config.toml
attn_scale = 0.177
tie_embeddings = false
weight_decay = 0.0
lr_head = 0.00828
dataset = "wikipedia_en"
Each number is 128 + 24 x the weight over the matrix's rms, rounded and kept within 0 to 255. Layers, rows and columns count from 0. Numbers have three digits each.

# gate: layer 4 MLP gate, 192x64, rms 0.101, rows 73-128, columns 32-63
# up: layer 4 MLP up, 192x64, rms 0.101, rows 73-128, columns 32-63
# down: layer 4 MLP down (transposed), 192x64, rms 0.102, rows 73-128, columns 32-63
gate73:133125112151106163099096107147144119086145143118092118135138186144098099127103131136119079165156
up73:152103100142081107127108099140108125141128156167123144140112108131134154108110165103103178088123
down73:137134142123141135098127122121151123121132130165093153086129109117132126095101201113113125183128
gate74:102105097173187098101109122131093126184127135115100143180115133156088113113171135112140145113101
up74:087126135114121133132114104120133143091090151127149092100173110159130123111109121101137141091135
down74:107138137109124102108123136121114140115134119116116104182147131123110150083145133136106142164132
gate75:134114130136131120120121134145174141121119139116127168143099104106143134117155101166107156114116
up75:127126136109112140089136140187142117100087126144119179143111124140089126132116123141168123148114
down75:121079107123138156103130107113152132140127180117134162164099109104183103102135112144074110126141
gate76:121130111123132136146145135136128121133071135118121116134122123157118176099180151170103157137129
up76:113158094151121080143142147132085127108165098133079163095137125104137092157124108105160123110130
down76:139130156122147147139104085109112127122104114126148118097113109125129123154159168141115131148112
gate77:157147109159127146113089123137111132089116107194153095107080117092153142134088105105121102115146
up77:143109134136110109127115171114159107116121098136137108128122128145144179161105153076165113115123
down77:132163157138111131124129115108169109131107123109090141127120163107154165110123123093143141069077
gate78:165124139105123135092135144074067095170130145130135164143108106157123097107115145133143124141103
up78:117161147116149140141110116116139162095187150129139082093136087172126094106130096108146142138145
down78:144142131121137159103085138105163128119202114106155146142088180137121140098135149136073109142149
gate79:147125148166120121115150122112126144118129137125170117121114153098153133115133148144132127101067
up79:153106158109114135127115125129153177136130153134153162137172100132142120135097106115138130160140
down79:127134149088158136115178156130093120146153118113157089084108159171125118130115113141156104104142
gate80:153144126098111137112153126135123134110075120117117145123130168165189106156108174117118107195154
up80:128123103129103096118142149136135122119113183146133170172144130127130124097084142129112100148129
down80:090113147165106089112120150129172130130110094154126101116185107148121097108089093127093149127152
gate81:144119132128115137113132132117107174135125146155115104120122158113108159164143180167147127102142
up81:118139181135130152142143110084131106125162139117120132130152105118131115148133103148146112155157
down81:116123111129151130108134135139143099147122117100084104168128150098142108108134117189167141124104
gate82:151137126171162152111129136158125149158087114117109093120053163118101108184171116139095124103111
up82:076088104123120173125118170126131123141114126168098112103128111142172126096117138135160131181149
down82:079159137130131100127172136099130099168136124132119133084125110060100128142132118112119123142168
gate83:109130133090114115103093146130109118171112128100129137138152153125137143164114135161118110094146
up83:146155109108116131136083160129134133143152136142110120142114137113163155141110092103116101168123
down83:153132143105103159122125104122147128157106118102123108135183088180142141157119112143144130077125
gate84:139107114066129139125107135133137143111109122141114135154128129139121084093129105145162094141101
up84:152076118147148064117121134131130111149129103124108103092172136111115127178124119141131112101145
down84:156135105109120154145130114140153137132112066113090100071126126138101111155101151139105107108131
gate85:193121126116150084127141130122146126131143150096126109118144136145163141120138151156129129120125
up85:131162105077147147122136123102097156122106142133149108117147188107101136153138109144134148146145
down85:176133139094142097151160108146132095114110122134139092117126184147158100133127183146090126106120
gate86:155110090108135113086112141137122174093117163114148128127181146132129135110148116140136161151118
up86:130128097103134132128183169123090113119179121137128092134122102119168083127132119134137155116120
down86:100123110133131137117140121141089157114179128160110138136146110123111142103105122090113142109146
gate87:151107130128126101176143136129123081116157108109119082114112112178172109125132166143138156138162
up87:133135132131109112128126129131125117108152108089090118157129121137130160089120132127146133135134
down87:124146149129103146095121107168143127102124136150162178137124114118100103151161087135134101102141
gate88:178159109072103169127137167110117096142086127102143129095126129117136129123170116106117135155175
up88:096112084105123119117106098137135144101165141177080121155186096131138107165144101139132109149115
down88:151119078114111198116129108119124084111084118124123132126166094150099106109170079150136131141168
gate89:162127110162114112168089088130181140118108128117128141132118119126142130143129142127145109093098
up89:136109131129116113135142150097137118163100139101113119132146083117108147107144154122176108155112
down89:154116147120099120156111117084120128135126137128164152126169140128092112137153125172118145117078
gate90:155118138099118169134168115088128102109154135126131106113143096133193140126129134135089139129152
up90:126109113137105135141093125164123087134157101167123101123155163144129128134152097103068136113093
down90:131105093119135133133159132111127086129165095148173141137080151136164148140144119130138115136166
gate91:122105140116168131089135068143141141123141150142134121115146148130123082156067113114104150108162
up91:119136146179180130108147115164108143135116113108120141104123096124098129110134137159103159084111
down91:144111129143099080133104135107110087131127129094076131154143135112131132117130124090134137160118
gate92:136166106151123127123135108119159127117126135102107114102140116132144131140120145115134110135142
up92:127139149099136085115120085128147108122130127083122108110176101137102144125120127098104105121161
down92:136162100137140111135104127119112154191115123176133141149095168105133087091151143140144144116121
gate93:124097113086149106179117080155128112102129146136124139187095130148140128081156140096063105110127
up93:146160127120125113133131084121123125124141123156135127206153147102118150082133123101120132140156
down93:139109144099140125087144138095127091111151170134165131095091098107140116121089114147098153116112
gate94:123152098108172118136124135155134082149097121109155128136111140080164130111173096119115157154113
up94:159136138133098113126097135147135127144143133132138137123114108125144198129126165151138145139089
down94:148108122102112166108140112144063157137143150125098145146091086149085134120115091161159091139149
gate95:103148157132110091170128157129117072092150141137132152106135129127135107116103109119127142084101
up95:104130104094128091089149193174133119127135149095111143131135145119125098124118130120128126134100
down95:122074135116116094115145121124098124148149179129128118110147165097133135157097132098117097093105
gate96:181124111144107121104120121145144134130065169158120128167077146095129143121141107140106128108120
up96:148086129129101138103162176110134136136117134128129163189095160134178142130137100109110086091118
down96:121101137118070114120113138131130129184176104136096127142112116134086090105133099130163134113145
gate97:131109117132143148125150178096171123152111115116123159109123139144109137118117112133138136169104
up97:118131120101087145136112082091145121093159124107131138147108149090151131123071144112179123176134
down97:121122141080123057137177116133114133104120165138143094174130099122145102104127119070142116156153
gate98:146158141105106153142168134114119151121162140125125121131127104128163118079116081121137147092082
up98:122132135104116170091121159092139124139166080086099109129136165108153164116096103138182115152143
down98:136080118138065129134138109138114116156127083088072113147164087176121102143148142117149137126132
gate99:107108099131131151126135091104152126147102116142081086090144120099133125150208153122104125099177
up99:119125125126126137102145173167117118160163096137138122125111112152135141133074142136084134146091
down99:146100107085147180149145166101135115102154144119133150116144102145156094107116142140101158136137
gate100:138091104124109167079078113099123153095146147152161153139140092111138107144151125156095154119124
up100:105141131187116151145117132134105140118137120078102153117155109148119137087124110128164141149157
down100:117155147111161132130114162115123162132149081129104108165104133134115122094157136073188131140115
gate101:114116137105149165107133118138126078113172108152103120120122099138055132143098145104132087147140
up101:124143100136150116106148111101091127175122115127116102177175091135142080140143123156129145114127
down101:140150123167070086110122133149132106084109155132142161098115122125168123091061163138135138122104
gate102:144125095133143110136127116103141123163130127153140090114117141072114125078175112115093145141092
up102:125099131159169068118148144113119153129149099114109126098102116107133102115119129088122089137132
down102:165138140083142159150160090115165121114119094155160172102138101152124118152145163113075145074114
gate103:116110149128145130067112112121161123082117162106135126100136119094168152103107136070153136148138
up103:168128099118145106126122148094123138200106184152147142163124140107115163125140152152126095113079
down103:141143122126117131080076154109130088133110181088159102132094160099088120096120136120117109166137
gate104:108142120131084095155114093097154131119128102144127136169146119107122105114125093184111133127082
up104:142111119130131112083118096069147115134116124154179120151117110102118138142148136180121081104146
down104:133147113173146125135183107189133171125167141137143139136144130160146110126095126124155173153094
gate105:100110061158122078111106132152144143143124128130117110147126113114134159120141113111099179109144
up105:135125116116157102121140156179065118135101168110135120115160162123111130088124122100161178152134
down105:122122175105101158133111121098137147140147097125124109150102092146106106135083104136187141073130
gate106:129093122098094155079110128096149159109112172127101125109131140140104122105136127108088107127116
up106:100090103161139104125134117126162099109143081121119107123140098150111136141116138110132174148119
down106:142139128159141144148135147167144124096127128147106131124117125115123158117102152148104134160161
gate107:125107142086144127111135127127131136125094104135149142117166115154137083119120141143140121145147
up107:137094097121119140119138162136124118120120088170145144141141112140166121129108155108107139135106
down107:137125108107111104135153113114136150177084133117137114129156118135135127122113114114123064123144
gate108:129139108118096137140138098157099140094112129153122095132125145121131139129150151102128110162117
up108:130141137115127126142146139131088117106137106141114088145137130115127134152112130124085102140128
down108:119119124162108120143128098118139157149117169131152131144136098148129098112153101101139109133110
gate109:123121139126129089130140165098092138174075132131120116133145141172117133134123103131102137130131
up109:137141160117168156115146045138108125144134153115162155108090096119117065116148156128098135130123
down109:145130130117151113109166131128104102167128164096164148127133141106139051114143141141144106103120
gate110:108115151115113150108125140139111123115104088127100127126118154120161110157169112102108108185142
up110:115171128108112142109125167138131099139152108112089136143127145121119110118123111132090147126144
down110:152110127135187115147154117092108126131145209124126151106167102128136121119122119152089100132145
gate111:110170120126108144121117169118087092139103124108138142083143146122098104102130122110114122140166
up111:071098113157132083120068141132111164106131130093163139161140104132131144164152122159116136126155
down111:142076156126124129151097096163162152135120100098135119124111126117144148140146153118134102079126
gate112:147108129097160138108145129136157108148132161140136137168113104125119110171132146167112104073151
up112:104109119147152093173141176117120128164118137124164164158148142134105136141116097073133126205121
down112:114134122083141121108181147117136116153091165147143136133155055146104156128111096126140142124091
gate113:152120115155137135077110096148101176103161116172126122130127156125100130137161134120130131077135
up113:149136079145167102128142117164108136140143101100144106131143154108129108110137130116115108104132
down113:131106135140095113092121170134133087091123173134143134180163101102130109117119110112121131139107
gate114:169128156123153132181131119112061153112171071133131120165085151124135144087088147120128150083159
up114:092120117089112149079148107164176139126141110148089163085095099121130116118142097088160118121143
down114:107111155177143106132092103089155114105115140127132144117158133140112177148092124111124118160118
gate115:131172202115146133108144130147150130123124123089135166141082155160094128118104105105099114162133
up115:171131166088133091102109160163132146128103148139164174125130106155119148192133084137102104158131
down115:083093118127087130114130135110153156113108152145138156165123119171115153128144136144134081142131
gate116:105145135124114161127125176098134123173141150125150131127138101125153068118089116155145139094141
up116:067131114150111145130167141160129129145110134158134150151121106167107131153162126105102136132088
down116:149097126125140117078093138100124116140124109145112090126166121129095120193089092170131154115115
gate117:121127108111152144119130139124112095133114170134073153128172127084143119126150154169087128129109
up117:092142126131118110119142152146120136106164101130108149123163082128145123110150119171139074155110
down117:164107170127139118104117123128146184102127103126129150117091141128181126104087089133152150110103
gate118:156175087154166139118152144104113148115130115142181121104140143128087151122086122130134159112125
up118:106089119128089112135183148117115163099097134164162121125131107151166163128158157098160120098089
down118:110086094168074137149143098102184146127083126137122119083179095157142110161142155118133135073113
gate119:105133114140133110156129136157111113127106093147137137121159135086143153114091156096147140157165
up119:134136112147135103173113115147117111162131135135112128142157148111076167104115139116128161178111
down119:092126157103140142139126115123106106115157107133134166088118154094143125141150108112167079132168
gate120:113092104124133137108129113095114174131133141122098111147111128144159156105161141141121125119150
up120:164133131135108130102115096112112133158132117151144062128143199134087118117125127168166134136097
down120:130138104096144144161155137114149106131124120102096150118135111105138172131197144138130112206146
gate121:117159149108122110148104125113143156084107173157133113169128149095110111115100157120142120127147
up121:139146141128125172155099101133141133158145127167148153114105110145142137129120121102115132121145
down121:135096124148162187118143129126111098094166110100149134099122135128126159131141128114135115132153
gate122:145099081121136101118101163121177085170083150147150125116139176098130135106129132144102145132093
up122:112087117114126166149139122076104117055133112119159159090108124141102129151112141122147117133106
down122:129142124126128139095071132114102121143126123138136200158127172118106130163109200154163121147087
gate123:123124154152172126112122160125137120146116151108174128138154129118122108129101156159128169153127
up123:199151118124102126157112133090120122154100138106105142145187149150099138127159112110108111137183
down123:152148150142127111168137118132077143135096132125093143203134087127094147141106105136114130122133
gate124:147120058094149095100141128108147173116101143112150178151125127154145100087111112154121113136149
up124:114135125127101133119095166183113143088158120141110136151157170101054141158134126120145155127110
down124:127139104122163118164113129122148146148092144126175148127106079142192130068118119134121104173127
gate125:119138156122107095093104134116158152126168141141166116107126095143132113110111096118121131118113
up125:115129142108113111075092139116165076147147149190131143128107138116126123102092129092117146121129
down125:148130143142133167148106094116126148164128151120134152114125093134143170117102099137047123105116
gate126:112117157122142144089112103106135199137143134133110107152121098137116095146140125105095115124149
up126:132115142208178124156140130142123112109154106161133112130116126110129102131113150094129116135185
down126:126131110124080125084117132142111155154161154142161107180119155134136117158114167171170147098108
gate127:140147135121126144117097118178164105106131110118104129143144141106133114145136121131137153156127
up127:090081156105116096127145091147111159143193120135137159137132147132124131109158136097136142124102
down127:142133153091165111122126137152116130108152117187169130122097143112091164122087147138089103132115
gate128:169137124135158192112092133085121127150161068131130140158155135106156129118141136148103120133116
up128:092084148130183120149124114106130086164130112138160123112111117137111114131141129115144117090089
down128:115073114133115108061138170127134165132138118165116149140149114148140145122100124127135067113085